{"n_head": 4, "head_dim": 32, "d_mlp": 256, "norm": "rmsnorm", "positions": "rope", "rope_base": 10000.0, "tie_embeddings": false, "init": "normal", "init_std_qkv": 0.0235, "init_std_up": 0.0235, "warmup_steps": 0}
Each number is 200 + 20 x the weight over the matrix's rms, rounded and kept within 0 to 999. Layers, rows and columns count from 0.

# layer 5 attention query, 128x96, rms 0.383, rows 0-14,32-46,64-78,96-109, columns 0-95
208,226,173,265,182,195,226,247,197,225,129,193,205,202,171,308,190,210,171,172,215,160,195,214,201,175,237,233,177,183,190,256,224,220,202,192,209,189,194,166,184,150,244,140,210,155,243,235,176,212,219,180,222,164,217,169,200,172,225,141,127,144,149,235,202,180,227,157,184,243,238,197,234,183,219,224,212,152,139,248,250,157,258,189,219,166,206,113,152,228,164,169,181,233,256,230
217,159,272,213,195,146,200,214,113,188,216,207,169,204,213,199,199,203,229,251,185,224,173,169,207,192,193,181,194,191,159,184,204,238,222,191,193,196,221,221,130,162,180,186,221,195,184,165,185,180,206,216,196,188,212,164,196,206,220,200,185,176,209,226,185,207,225,236,182,221,210,208,217,198,204,198,194,215,225,197,212,223,196,232,247,183,164,149,181,211,225,201,206,180,249,198
251,168,199,227,200,170,198,199,195,192,181,187,221,203,194,224,196,212,184,183,180,210,180,202,229,161,188,198,205,191,188,222,210,170,176,201,234,198,201,211,178,170,190,170,198,184,201,159,205,204,169,198,219,192,221,233,197,201,170,168,202,184,246,169,222,188,225,206,203,189,216,182,185,194,172,227,164,171,213,225,212,198,186,195,159,143,209,194,205,183,145,173,185,172,220,217
198,145,160,197,206,219,170,186,200,154,151,200,182,215,164,194,236,145,234,215,269,181,262,242,144,218,181,217,238,187,189,172,225,165,205,223,176,216,211,207,161,177,171,176,194,241,215,184,210,204,210,218,230,248,188,213,216,218,156,244,182,243,158,188,173,241,181,191,203,167,192,155,241,177,170,180,172,210,240,190,253,241,189,175,231,201,192,151,237,161,205,167,154,180,212,150
192,173,210,200,199,178,201,190,209,217,201,187,200,213,207,199,262,205,236,218,139,217,198,157,214,184,182,200,174,149,198,211,215,211,195,202,228,195,199,222,201,204,215,167,224,176,222,211,212,218,195,190,196,182,219,226,225,213,203,174,219,204,160,210,211,203,181,190,193,178,187,176,191,213,198,214,203,180,190,230,240,211,155,203,156,163,230,139,205,186,220,160,203,180,229,204
202,178,196,218,183,163,194,166,217,215,217,170,207,208,208,225,253,188,206,213,153,215,192,193,230,174,192,192,200,172,210,212,200,219,193,180,206,207,201,219,198,196,221,174,212,175,218,198,204,200,200,201,195,217,209,224,201,175,190,169,227,206,185,193,195,212,211,178,187,190,186,188,204,212,199,214,195,172,202,208,228,217,179,200,156,161,220,164,177,194,194,193,219,196,229,205
207,240,204,200,195,239,210,228,183,175,172,189,188,210,185,226,165,203,194,186,203,197,196,205,228,193,229,201,214,227,219,220,187,196,198,204,213,218,206,187,213,178,212,193,203,203,190,200,213,175,229,198,210,214,182,196,190,206,183,202,191,195,232,198,188,204,219,225,222,231,220,206,222,179,189,191,187,162,171,196,211,198,196,192,203,233,213,223,225,198,172,205,221,219,183,206
201,163,200,180,215,181,197,205,203,196,218,191,217,217,199,201,234,197,210,196,163,193,210,206,200,204,193,185,216,179,210,181,201,213,201,192,188,199,212,211,203,219,187,204,193,212,198,177,183,201,197,226,200,233,211,233,184,206,195,236,220,203,204,225,225,186,231,195,172,184,202,221,172,219,227,182,190,193,193,210,171,209,172,222,177,184,208,176,212,193,208,210,188,182,202,210
179,226,180,202,185,210,202,205,205,212,190,194,202,176,184,217,172,205,179,201,228,195,189,183,201,201,221,217,200,231,197,213,188,190,192,189,199,211,219,196,203,163,212,183,193,184,205,211,217,186,207,176,204,182,175,174,215,181,205,158,192,196,201,194,186,203,176,210,209,231,201,201,219,179,199,210,209,195,190,192,204,192,219,191,209,206,209,213,198,208,201,191,212,210,200,197
191,211,211,192,208,185,206,199,188,191,206,198,215,229,208,172,228,195,196,199,178,202,214,175,186,201,195,179,193,179,228,207,196,201,210,195,198,185,213,206,207,207,191,179,188,200,190,210,198,195,222,207,192,174,195,176,171,200,186,220,184,202,187,201,230,208,195,219,200,201,226,218,188,195,213,202,191,194,187,189,189,207,207,211,218,189,198,214,198,186,217,225,184,183,211,220
188,206,221,215,211,194,200,193,230,195,172,199,187,219,203,193,215,174,193,188,155,200,206,202,201,200,224,199,197,176,199,179,204,182,214,224,189,200,186,191,207,204,202,196,215,215,202,177,206,184,204,206,215,208,190,203,206,184,205,216,193,197,195,237,184,208,205,193,181,189,200,212,189,212,198,170,204,185,202,200,181,206,188,188,189,200,211,210,210,191,195,185,201,218,194,209
203,199,221,179,200,214,207,229,186,182,176,196,206,202,199,194,179,209,188,175,207,197,188,222,217,177,197,215,259,181,192,199,201,184,183,199,213,194,183,212,225,186,207,184,235,213,205,199,195,209,201,211,197,224,190,192,204,191,207,181,198,199,188,200,196,176,193,195,182,189,182,220,191,217,187,193,202,177,198,198,184,231,197,199,193,161,191,190,190,198,208,210,170,212,215,213
207,191,196,187,185,192,190,185,185,197,210,174,196,207,222,187,215,209,190,188,196,187,180,180,196,186,190,233,194,200,212,182,179,228,190,203,209,221,213,204,208,212,205,207,220,182,195,211,198,209,201,200,187,194,222,202,176,202,196,203,204,220,213,211,183,192,201,222,203,183,186,192,178,185,193,173,196,205,212,199,162,201,203,207,213,179,197,192,172,164,183,184,224,215,193,194
206,188,224,193,189,181,211,198,191,183,220,197,165,223,212,163,228,199,208,212,184,198,191,196,160,212,204,194,211,219,213,205,202,180,208,182,200,198,211,204,217,206,185,211,203,198,211,187,233,208,186,206,214,187,209,213,201,196,211,236,215,194,196,184,225,209,198,192,186,220,196,215,194,194,205,224,189,194,198,181,175,183,220,192,189,197,204,189,220,203,212,206,205,198,172,186
222,181,228,207,189,226,196,207,222,222,167,197,222,185,200,195,219,219,183,215,194,212,180,182,182,182,214,197,192,219,186,233,205,193,182,200,188,201,180,170,225,237,206,214,185,186,162,219,234,209,200,185,200,204,220,194,207,202,171,213,181,188,206,168,223,186,212,236,182,222,186,206,192,210,207,195,196,210,203,191,159,198,215,189,174,205,196,197,219,172,203,208,188,197,212,211
210,148,222,194,203,200,175,235,223,166,217,202,132,217,250,174,213,154,265,230,178,227,194,186,172,234,181,232,214,94,173,219,168,209,242,234,241,162,200,246,201,226,242,191,245,246,151,254,247,166,203,210,220,179,204,232,209,225,183,180,259,170,129,174,211,232,131,282,193,209,190,170,142,184,148,251,183,188,178,197,232,230,165,197,235,198,239,197,183,210,247,200,185,178,208,215
203,184,243,202,211,211,244,261,188,289,206,207,245,157,232,263,185,207,183,184,225,226,212,191,200,200,155,214,188,242,196,219,206,256,193,197,212,134,195,194,200,206,217,209,208,219,207,157,164,195,183,248,189,248,274,143,166,182,164,208,182,219,183,221,168,124,177,205,186,189,208,172,162,205,203,130,225,229,174,254,162,153,213,233,224,190,182,163,191,176,211,198,249,217,220,182
215,189,189,210,203,255,181,210,203,184,170,208,246,206,215,169,203,224,192,204,222,164,204,211,201,206,179,260,257,168,205,249,169,211,194,178,213,248,203,185,202,187,224,169,266,184,170,233,204,233,198,178,185,272,235,227,192,238,220,192,185,260,199,205,204,195,215,260,225,225,183,179,180,217,156,208,197,215,204,219,200,252,215,216,218,190,193,174,187,191,198,203,146,200,230,262
201,173,210,221,138,193,156,200,165,197,228,173,144,202,191,189,260,234,250,161,216,256,156,145,166,193,165,250,142,233,201,212,143,227,192,146,234,245,187,207,231,228,168,210,184,148,178,238,248,285,153,230,163,171,237,194,190,232,182,203,197,253,172,158,207,177,160,237,192,186,190,206,174,181,204,242,210,252,212,166,189,202,180,227,181,200,220,179,153,189,228,219,211,199,197,152
197,202,209,210,204,210,193,189,201,201,205,205,201,196,194,217,195,197,200,193,196,201,197,194,196,204,201,214,211,191,204,207,202,198,202,196,198,205,204,195,202,194,195,207,204,189,195,205,192,203,206,199,196,204,201,201,189,194,200,201,202,193,194,200,190,199,196,198,201,208,212,197,203,202,199,204,210,209,193,202,207,211,199,202,207,202,196,197,204,199,202,205,199,201,209,200
205,194,204,205,211,203,199,197,195,201,203,198,199,191,197,209,189,193,197,196,200,195,202,198,197,201,201,203,204,202,203,209,207,204,199,198,204,198,204,198,204,192,195,205,200,195,197,200,198,199,201,207,202,207,198,200,187,184,189,201,210,199,198,195,199,200,198,199,195,199,202,193,195,197,191,201,208,200,192,204,199,205,207,197,204,201,197,192,207,190,197,202,205,197,204,203
199,195,201,186,192,217,193,201,212,178,217,192,160,217,214,183,221,189,234,215,221,241,186,186,211,215,197,203,183,201,192,204,176,186,217,185,226,175,196,215,209,220,206,187,214,202,208,217,214,198,197,199,215,191,223,209,223,227,224,172,219,226,162,178,200,217,177,201,216,194,170,193,201,191,188,224,192,196,203,196,214,206,158,216,222,196,220,207,211,186,217,194,174,205,212,191
209,206,196,199,215,193,212,201,204,207,200,205,202,178,199,224,185,195,197,185,198,190,221,204,215,198,193,199,211,209,217,185,223,210,203,203,182,189,187,202,209,198,201,210,190,182,199,184,186,192,211,195,201,214,199,192,210,187,192,217,192,200,206,228,179,181,203,183,200,184,210,195,193,202,199,175,214,187,193,218,190,194,194,187,213,190,192,187,202,189,200,218,215,199,190,200
199,209,209,191,193,212,192,185,200,189,204,192,182,222,208,190,213,198,205,213,203,210,180,183,193,211,210,198,182,191,175,212,173,184,202,194,221,204,219,195,176,191,206,184,204,209,204,211,202,198,196,195,198,191,208,200,200,221,208,178,208,204,188,180,214,217,192,214,194,216,191,209,210,195,188,219,192,211,190,187,215,208,206,202,206,201,216,208,191,204,204,192,188,209,213,201
189,226,206,180,186,167,191,191,184,189,221,193,215,209,206,207,231,198,196,196,191,180,220,174,192,184,202,176,231,192,223,188,204,213,216,172,179,202,200,190,206,174,193,187,167,190,190,196,199,208,228,199,174,183,151,165,183,168,173,206,187,188,197,224,225,202,186,242,169,203,206,226,196,183,229,211,194,180,218,156,182,199,218,214,209,160,192,206,175,201,220,234,187,166,192,212
194,214,244,221,221,193,196,178,252,181,172,192,185,235,215,210,230,176,188,189,152,204,196,228,218,208,219,200,183,171,205,192,212,175,219,208,183,191,190,187,214,211,226,191,226,198,196,156,200,196,202,188,228,211,202,204,222,196,198,212,207,199,186,234,181,210,218,181,189,198,198,202,193,213,204,168,200,185,190,205,177,206,172,186,185,219,234,209,215,178,188,183,210,209,202,221
197,206,216,158,194,206,211,250,184,171,169,193,210,202,210,178,147,220,182,181,192,165,192,214,219,185,192,221,265,176,194,203,209,184,182,175,204,192,162,212,235,184,221,177,244,200,205,194,191,226,213,214,203,235,201,196,225,186,220,206,198,206,190,202,202,177,194,200,191,209,191,209,201,190,176,216,193,166,175,213,188,223,196,204,185,145,197,189,195,197,201,206,168,214,196,225
208,201,192,194,175,181,191,174,184,201,215,169,186,202,221,205,186,216,180,177,204,180,180,175,212,182,175,246,186,203,215,183,173,217,183,212,205,227,206,221,212,217,215,206,218,170,201,212,180,218,192,198,175,207,224,193,186,197,199,189,200,219,215,197,171,193,201,206,209,165,178,191,172,182,206,168,196,196,207,209,174,200,207,209,218,175,197,194,157,158,180,178,231,216,194,190
202,210,199,188,184,181,211,194,198,184,208,192,148,220,197,175,185,207,207,205,200,193,183,214,170,210,209,208,196,212,200,199,209,168,200,183,207,204,201,201,212,206,192,217,191,193,221,195,235,219,183,203,212,184,205,211,216,200,213,227,206,183,202,166,213,207,204,178,196,200,175,206,192,187,211,218,197,193,200,204,183,181,223,192,188,210,211,203,228,216,190,186,204,210,159,187
230,190,237,223,192,208,170,176,250,239,173,195,221,176,202,208,217,233,200,223,199,199,194,189,197,198,196,202,192,204,184,240,195,212,168,172,183,208,170,168,234,242,217,210,192,187,177,214,226,211,184,172,196,227,233,185,221,194,176,191,196,203,197,183,216,182,199,227,168,225,169,210,199,214,201,205,226,227,214,187,182,200,230,180,165,201,224,183,195,196,201,217,185,160,199,201
219,183,151,233,249,214,196,214,223,188,190,233,213,187,205,176,224,178,240,225,144,207,213,222,202,238,202,164,195,158,197,241,192,198,204,220,194,201,205,204,170,184,206,197,206,231,160,226,226,197,213,194,198,193,181,245,206,218,196,218,233,175,183,202,220,234,189,231,202,242,232,227,188,220,174,219,210,198,195,193,243,224,183,185,223,217,217,204,214,250,235,211,157,162,213,212
197,207,190,205,176,168,201,192,202,193,184,234,202,204,214,199,218,180,190,173,175,194,196,196,183,191,213,214,190,186,204,176,167,227,211,242,215,253,236,187,149,191,196,219,205,196,209,212,179,189,203,190,152,174,184,195,187,206,186,217,184,200,219,221,175,234,211,217,210,211,266,179,183,215,202,175,170,220,210,197,218,184,205,186,199,199,183,197,164,212,220,192,219,213,200,188
199,217,180,192,196,167,206,193,181,185,231,181,178,190,191,221,212,193,210,203,190,203,201,174,194,201,199,170,183,206,218,178,220,183,213,208,218,184,211,219,192,189,184,225,171,194,202,201,193,182,231,205,205,166,167,198,209,188,174,187,212,180,200,192,197,197,181,178,196,180,217,200,209,184,214,200,194,184,197,192,206,185,179,182,204,210,197,213,202,194,207,212,214,181,185,164
225,206,160,189,201,203,228,204,175,228,181,217,250,195,185,213,193,244,177,185,208,195,196,236,229,201,218,171,161,243,186,218,181,234,179,202,157,206,208,146,189,198,179,222,201,194,194,166,170,238,187,219,187,232,186,185,185,189,230,209,171,194,237,204,200,186,239,162,194,205,197,232,239,218,202,176,211,230,208,196,190,185,214,231,186,172,202,182,205,225,173,191,220,220,201,206
214,196,191,206,216,206,204,209,187,202,192,189,207,198,194,198,199,201,210,203,196,191,194,201,192,200,194,195,208,204,210,208,207,193,209,203,217,205,208,208,200,188,206,213,206,199,197,203,211,200,212,205,210,201,199,211,190,200,182,207,206,198,207,197,191,196,196,205,199,196,202,211,198,196,199,183,204,185,194,206,195,201,196,191,186,217,195,198,204,186,185,204,205,193,194,196
209,191,195,200,212,211,208,210,183,206,193,190,207,205,199,194,197,193,218,201,200,192,194,206,186,196,194,196,210,192,206,209,201,191,212,210,213,202,208,209,198,190,206,219,203,191,203,203,202,189,209,207,217,203,208,213,197,201,185,214,201,200,200,191,194,192,197,200,202,199,212,209,196,202,196,182,209,192,190,212,199,207,197,191,185,219,195,193,211,181,182,200,203,196,194,190
189,191,204,183,188,193,185,198,218,187,211,222,183,203,208,194,215,213,187,207,189,212,196,191,205,217,204,206,170,197,177,198,174,210,192,203,194,193,206,186,186,211,193,181,202,208,192,212,202,209,184,182,179,191,193,191,207,220,208,187,204,188,192,194,199,231,200,214,213,206,187,186,208,193,193,228,189,229,213,186,208,204,201,220,225,183,217,215,192,218,217,187,185,214,215,201
201,218,207,215,202,192,216,204,206,210,190,206,225,165,188,230,182,206,174,197,191,189,212,203,216,184,205,190,226,226,238,200,225,206,191,202,192,213,184,198,218,193,199,206,182,198,208,172,194,196,217,187,192,206,181,177,206,183,182,215,174,191,222,214,179,188,228,198,195,205,211,194,193,205,212,186,196,181,201,210,193,180,211,190,188,196,177,206,196,203,201,227,225,194,186,208
202,187,185,188,200,203,191,193,197,184,216,191,178,221,212,173,205,198,214,211,209,203,179,189,188,222,200,216,162,186,165,220,167,183,205,200,213,185,226,203,182,187,208,192,211,197,197,216,211,216,189,201,201,195,212,216,199,228,214,188,218,193,178,178,213,221,187,206,205,205,181,211,204,178,186,218,197,212,188,196,205,210,195,212,211,206,222,206,203,204,204,170,191,214,210,195
184,211,196,174,187,172,189,201,172,175,219,180,188,208,201,205,210,202,202,200,198,185,214,173,187,194,193,186,232,181,217,183,197,203,204,180,198,192,194,194,204,176,198,189,160,186,198,219,199,205,230,198,183,188,158,184,202,193,179,203,195,187,188,195,232,216,186,237,181,204,208,228,207,181,230,224,197,184,210,165,187,209,220,209,219,168,204,203,187,210,216,225,174,167,185,198
189,225,242,226,222,198,199,175,256,186,160,189,178,227,224,217,213,175,185,191,147,214,196,230,216,212,218,202,188,166,190,194,205,173,226,208,187,189,187,180,213,197,230,174,220,212,209,151,196,181,211,186,223,213,208,200,218,196,207,209,213,197,177,239,176,215,227,185,189,204,200,197,190,216,200,167,207,184,190,203,184,198,182,187,195,207,238,209,212,192,181,176,204,214,209,222
205,198,228,163,195,210,211,253,175,168,167,188,217,208,201,180,158,218,171,191,194,172,197,226,218,182,197,221,270,168,196,205,213,191,181,171,216,189,162,213,229,189,224,166,253,203,203,187,189,230,212,211,200,244,193,195,229,188,224,210,183,219,177,201,206,177,197,190,189,208,182,199,204,196,178,202,194,174,174,220,185,223,193,206,183,152,204,182,201,194,209,213,161,218,202,237
202,199,188,194,168,182,200,179,179,200,216,174,181,196,230,205,194,217,168,177,205,180,186,176,204,186,181,252,187,200,212,179,175,223,183,209,206,233,207,210,209,224,220,198,225,167,206,216,183,208,192,194,171,202,222,183,183,194,192,189,200,217,214,208,171,186,199,219,202,176,176,172,173,178,201,170,188,187,212,207,166,192,211,215,215,167,193,196,151,162,178,177,237,227,191,195
202,206,203,196,184,181,217,193,195,186,207,195,155,220,197,181,192,209,202,210,193,191,184,217,170,212,211,203,201,220,201,209,211,169,204,180,205,199,202,202,215,201,187,218,185,188,223,195,238,226,186,204,212,188,200,210,214,195,215,223,206,179,205,159,218,208,203,172,202,205,177,206,199,185,217,223,194,195,202,207,189,178,224,190,184,217,207,201,236,220,189,191,207,212,160,189
237,175,238,220,195,208,167,185,253,238,159,194,220,178,202,210,207,230,196,236,194,191,202,183,201,194,196,204,186,205,180,245,197,202,162,170,180,206,162,172,229,253,224,217,185,184,163,218,234,214,177,172,198,223,230,186,239,195,178,199,190,209,197,181,221,171,194,236,174,218,169,219,193,215,200,207,222,234,212,193,175,207,225,178,164,205,222,191,193,190,199,213,181,161,186,195
140,158,170,189,185,229,198,230,214,169,185,243,188,192,206,153,205,177,240,125,155,237,172,183,200,231,246,214,167,173,192,180,176,186,226,211,212,193,243,183,244,156,255,210,224,239,213,209,244,243,224,242,236,138,170,227,230,227,186,173,211,198,188,163,177,171,166,192,253,216,220,195,239,198,193,187,180,208,237,213,230,167,145,174,246,223,171,169,189,246,235,182,223,182,225,205
213,114,187,191,162,248,216,219,215,199,212,235,203,216,143,227,218,196,222,200,214,252,209,248,203,231,192,214,221,212,195,240,165,151,206,233,190,198,197,162,208,157,189,188,221,246,201,184,227,202,168,229,249,227,174,242,205,240,188,214,192,179,155,182,230,205,202,221,185,206,201,187,177,211,189,246,156,212,170,159,200,262,183,229,200,238,191,188,192,175,203,174,173,152,212,174
212,211,152,172,182,205,213,207,185,159,197,218,228,193,185,191,218,200,204,206,199,219,240,226,188,219,163,170,219,195,214,199,179,191,175,191,211,184,208,188,174,202,185,168,176,205,202,169,200,216,218,193,196,200,195,186,215,207,222,215,218,204,237,185,226,160,192,215,205,196,226,253,200,186,168,216,205,214,208,215,235,222,192,213,178,183,200,183,165,192,213,193,167,210,214,190
169,154,273,124,169,237,182,159,232,176,181,202,186,192,205,208,175,182,158,273,274,261,207,143,169,226,221,151,218,200,171,146,250,167,192,211,144,163,217,218,183,172,176,200,194,180,200,193,220,185,153,241,204,191,216,190,278,164,147,156,184,205,215,193,258,159,222,266,173,175,201,130,184,186,216,206,150,172,189,210,215,254,219,178,226,201,192,208,253,171,207,207,245,194,179,183
209,200,212,210,208,218,185,186,206,211,207,214,209,183,193,193,212,193,216,203,195,234,190,214,201,172,188,181,196,224,235,195,204,206,186,170,168,197,202,182,199,203,189,215,222,186,214,180,215,194,199,201,197,197,198,178,188,198,188,181,205,188,201,212,211,189,203,183,204,220,203,205,199,204,179,192,194,184,182,173,203,206,198,205,189,204,199,185,189,202,199,194,208,182,203,215
183,195,226,188,201,217,184,181,218,184,194,201,189,194,198,174,236,208,181,214,189,239,205,212,174,197,196,163,192,204,196,181,204,204,181,176,173,186,233,188,182,216,196,195,222,217,225,205,214,181,177,199,202,207,200,172,191,215,190,172,221,204,174,242,211,190,173,219,193,190,194,200,205,203,196,203,201,204,205,154,204,220,206,183,203,175,200,201,219,200,209,168,199,213,215,187
191,207,204,167,191,201,188,203,231,180,211,201,185,214,208,169,211,190,197,202,195,196,195,188,178,198,205,215,196,193,163,192,173,202,200,215,205,201,191,202,205,204,173,185,191,219,200,221,173,207,185,216,178,195,207,186,194,210,223,194,217,202,176,228,203,235,171,244,231,206,188,198,206,209,193,234,192,233,223,180,190,200,183,227,205,181,210,189,177,205,201,222,171,201,209,189
205,195,227,201,212,201,198,184,192,184,195,219,212,199,210,190,212,204,183,201,160,178,213,206,202,191,209,194,190,209,207,210,219,210,212,194,175,204,192,186,193,194,189,188,176,177,183,194,185,211,216,216,183,203,218,196,218,198,200,210,202,193,197,232,207,194,209,196,187,181,193,204,219,208,178,206,196,191,187,192,203,206,190,199,201,173,193,202,193,218,196,235,215,200,214,214
181,202,199,192,191,197,178,197,221,216,213,187,195,196,207,203,195,192,200,206,208,220,197,186,194,207,198,201,179,187,173,199,178,189,203,189,208,199,212,207,181,193,199,192,203,216,212,209,205,199,194,192,193,187,183,192,205,211,212,187,208,200,179,195,191,230,173,211,226,216,185,205,203,183,204,206,188,212,190,175,204,195,202,216,230,189,214,191,181,204,207,188,181,209,195,204
170,267,187,179,179,205,204,204,197,191,198,189,182,206,184,242,147,225,199,202,265,185,190,183,234,198,192,213,219,201,187,208,187,186,186,169,225,180,185,169,191,161,197,178,145,193,216,210,189,186,247,175,175,181,169,171,219,192,178,159,173,169,220,180,204,201,213,212,196,218,187,216,213,186,234,202,216,204,233,170,221,182,235,201,223,191,200,235,185,218,207,205,190,206,183,178
181,229,227,214,210,196,202,198,233,185,149,197,189,234,197,212,188,191,172,199,184,179,215,222,220,209,215,212,192,186,187,190,209,180,218,195,188,197,192,183,214,215,217,182,202,183,216,183,197,212,217,200,210,189,185,210,219,201,221,199,187,188,199,222,168,197,215,180,203,215,193,202,194,209,205,178,203,180,196,211,189,200,181,183,190,216,210,223,213,196,183,173,215,224,176,195
203,195,217,184,200,209,207,222,190,176,183,179,217,194,205,188,177,217,182,186,181,172,192,222,227,177,197,212,252,192,203,195,207,187,180,189,206,187,176,217,217,196,225,175,241,199,196,190,195,220,203,206,205,236,199,184,212,193,210,190,199,191,178,211,216,186,176,200,186,214,191,203,195,188,185,209,195,171,174,211,188,199,197,206,181,159,215,190,199,197,208,201,184,210,208,227
210,192,175,191,179,180,205,184,195,196,214,180,186,190,217,206,187,224,171,192,210,183,187,171,229,189,180,255,194,213,211,189,171,198,196,214,203,226,205,199,205,194,219,201,205,179,211,214,194,200,199,205,168,202,200,176,192,190,193,185,217,209,215,201,168,194,190,215,199,181,173,177,181,184,203,172,196,197,208,202,180,180,213,216,224,175,205,213,162,165,181,176,246,222,207,195
202,199,212,191,185,186,209,194,194,194,213,202,156,209,195,183,190,208,217,217,180,197,186,208,186,210,208,202,202,209,213,207,212,167,193,181,195,213,195,206,211,210,185,205,193,193,226,187,235,210,184,206,214,190,203,206,220,196,203,219,221,187,196,173,216,204,210,179,192,221,178,200,201,183,207,218,194,194,184,198,183,180,212,194,193,193,213,196,222,213,190,194,201,208,165,193
# layer 5 attention key, 32x96, rms 0.332, rows 0-13, columns 0-95
200,183,207,188,187,201,189,181,201,203,200,197,208,189,195,205,204,196,197,217,194,211,208,187,194,194,177,184,195,187,209,209,215,201,208,188,197,179,211,202,205,191,186,194,222,189,199,198,191,204,199,197,213,194,185,213,212,192,189,202,192,188,201,207,207,200,202,194,199,204,203,203,197,185,199,210,205,200,192,204,212,183,191,199,195,195,199,188,204,202,204,219,196,201,212,207
198,222,185,206,192,214,211,201,211,196,220,205,199,201,196,190,193,209,208,204,206,198,191,196,207,221,202,191,201,215,203,199,204,200,201,203,210,200,188,202,213,206,214,190,191,212,186,202,184,207,198,180,210,206,201,188,195,205,207,187,206,203,210,178,196,185,188,197,208,186,198,231,205,205,187,205,197,215,194,177,220,203,203,216,200,216,179,205,201,201,208,187,197,188,205,200
214,205,215,229,204,207,202,205,191,187,190,213,209,206,210,204,184,197,202,193,192,198,212,207,197,207,211,198,195,202,204,198,197,194,199,208,190,198,189,203,203,205,197,206,198,204,206,198,190,188,197,200,192,207,196,192,177,204,206,195,198,194,199,190,206,194,188,203,201,208,198,211,189,203,195,185,197,195,196,186,201,199,202,209,192,199,204,210,198,209,203,202,199,195,191,198
184,200,204,210,200,192,201,194,198,195,193,200,196,198,186,200,197,198,187,213,181,198,209,200,192,189,207,200,225,200,176,203,188,181,193,196,195,203,201,210,198,217,205,203,204,202,192,207,190,197,209,197,207,190,187,211,195,209,206,185,201,194,208,213,214,191,202,199,220,208,205,207,192,187,206,200,199,188,190,211,201,190,197,195,203,193,218,203,199,203,198,191,199,190,211,192
210,203,200,212,199,197,200,193,198,203,193,204,206,207,204,205,205,196,213,207,205,206,208,198,202,205,193,194,197,188,207,203,199,211,212,201,211,200,197,207,199,196,198,204,198,197,200,203,195,199,196,205,200,200,206,200,197,205,204,198,201,212,192,201,207,199,192,193,194,192,204,200,196,206,199,194,201,196,199,199,204,205,201,202,197,194,193,196,199,195,202,196,206,200,200,204
206,203,201,204,200,196,199,192,202,196,195,196,201,205,204,200,200,193,207,210,209,201,210,195,202,199,191,197,193,193,199,196,200,215,215,200,199,198,195,207,198,198,189,203,208,196,204,206,198,201,191,204,197,201,197,200,198,206,200,207,212,212,195,201,209,205,193,197,207,195,194,200,201,208,198,196,191,198,206,195,207,199,202,205,199,189,192,198,193,206,204,201,203,198,198,205
189,202,203,199,205,203,201,201,198,202,197,196,196,204,196,202,193,210,190,199,191,204,188,206,206,192,202,206,199,200,193,203,198,190,201,204,201,197,203,205,201,195,193,191,196,203,202,200,202,198,194,200,199,192,199,192,210,201,199,195,193,191,208,190,198,198,201,209,201,212,199,209,201,196,200,203,198,199,198,199,187,203,204,203,203,203,204,197,194,202,199,208,200,200,204,206
196,207,197,211,203,199,212,217,208,190,191,199,196,202,186,204,202,198,193,194,204,181,219,198,195,203,201,191,224,221,218,192,203,211,190,190,216,203,192,181,215,201,204,212,194,207,192,201,201,188,202,202,188,208,207,209,200,172,182,205,204,206,203,212,213,195,206,188,193,188,209,205,207,204,206,200,193,195,212,202,212,194,192,215,182,207,189,216,201,210,202,188,196,198,191,190
182,196,209,204,200,194,213,186,211,206,194,173,195,197,196,202,185,195,197,198,197,212,205,207,213,187,191,221,215,188,196,204,195,194,200,200,213,189,194,206,198,180,184,198,204,195,199,202,201,197,196,194,196,183,193,201,206,187,193,193,197,194,203,193,211,203,195,209,206,213,198,205,195,195,211,199,201,193,214,201,189,194,194,206,202,204,194,189,191,210,196,215,198,194,197,210
182,204,211,201,197,199,209,188,208,222,210,168,193,191,207,198,186,207,189,208,200,212,196,208,236,182,188,221,210,183,205,203,194,183,202,189,195,178,180,214,194,194,173,205,229,189,204,199,197,187,203,198,190,177,189,212,196,189,209,183,195,197,201,192,207,206,185,221,223,223,193,207,195,188,200,194,205,197,217,189,200,195,187,212,203,211,200,189,200,211,217,229,207,193,190,218
175,249,243,238,226,172,235,223,206,203,169,256,217,196,186,200,210,186,210,248,157,196,279,227,214,200,191,215,190,214,195,196,153,190,242,180,180,212,187,181,207,210,247,160,171,208,185,220,210,186,200,236,159,191,208,257,201,210,207,169,181,174,190,179,182,185,136,198,211,204,200,214,202,229,190,186,201,167,179,201,197,183,242,212,210,176,202,213,192,205,224,149,207,204,166,182
166,199,225,233,258,240,166,212,187,178,197,162,207,221,196,192,184,215,180,180,157,198,173,255,220,172,249,226,275,231,202,201,162,161,161,222,228,187,229,218,168,171,239,196,182,191,201,210,193,170,196,192,185,199,238,206,184,225,197,143,158,166,166,213,197,191,165,149,199,209,162,230,230,231,248,242,189,187,233,188,155,153,168,212,180,206,205,164,247,154,244,258,190,152,251,178
169,166,163,167,242,183,189,233,195,205,207,138,174,218,224,218,261,232,189,186,217,159,187,211,262,163,223,249,197,202,199,205,172,226,202,171,225,222,193,149,153,154,213,216,225,194,195,220,242,202,192,209,213,182,232,186,243,186,231,195,210,236,183,223,193,227,212,253,178,208,192,138,208,204,182,175,186,234,238,266,172,164,244,163,213,174,232,230,217,200,181,183,242,233,205,198
249,206,233,186,146,218,163,171,180,203,143,181,182,222,203,203,186,171,237,163,224,194,176,183,242,211,229,218,150,196,224,189,200,197,160,160,162,189,198,276,192,205,125,194,235,148,257,154,222,165,250,219,208,208,156,242,164,257,188,233,195,192,163,185,171,217,226,161,236,265,174,179,219,206,240,177,218,191,175,180,228,172,174,173,224,200,206,176,228,185,193,221,191,188,164,204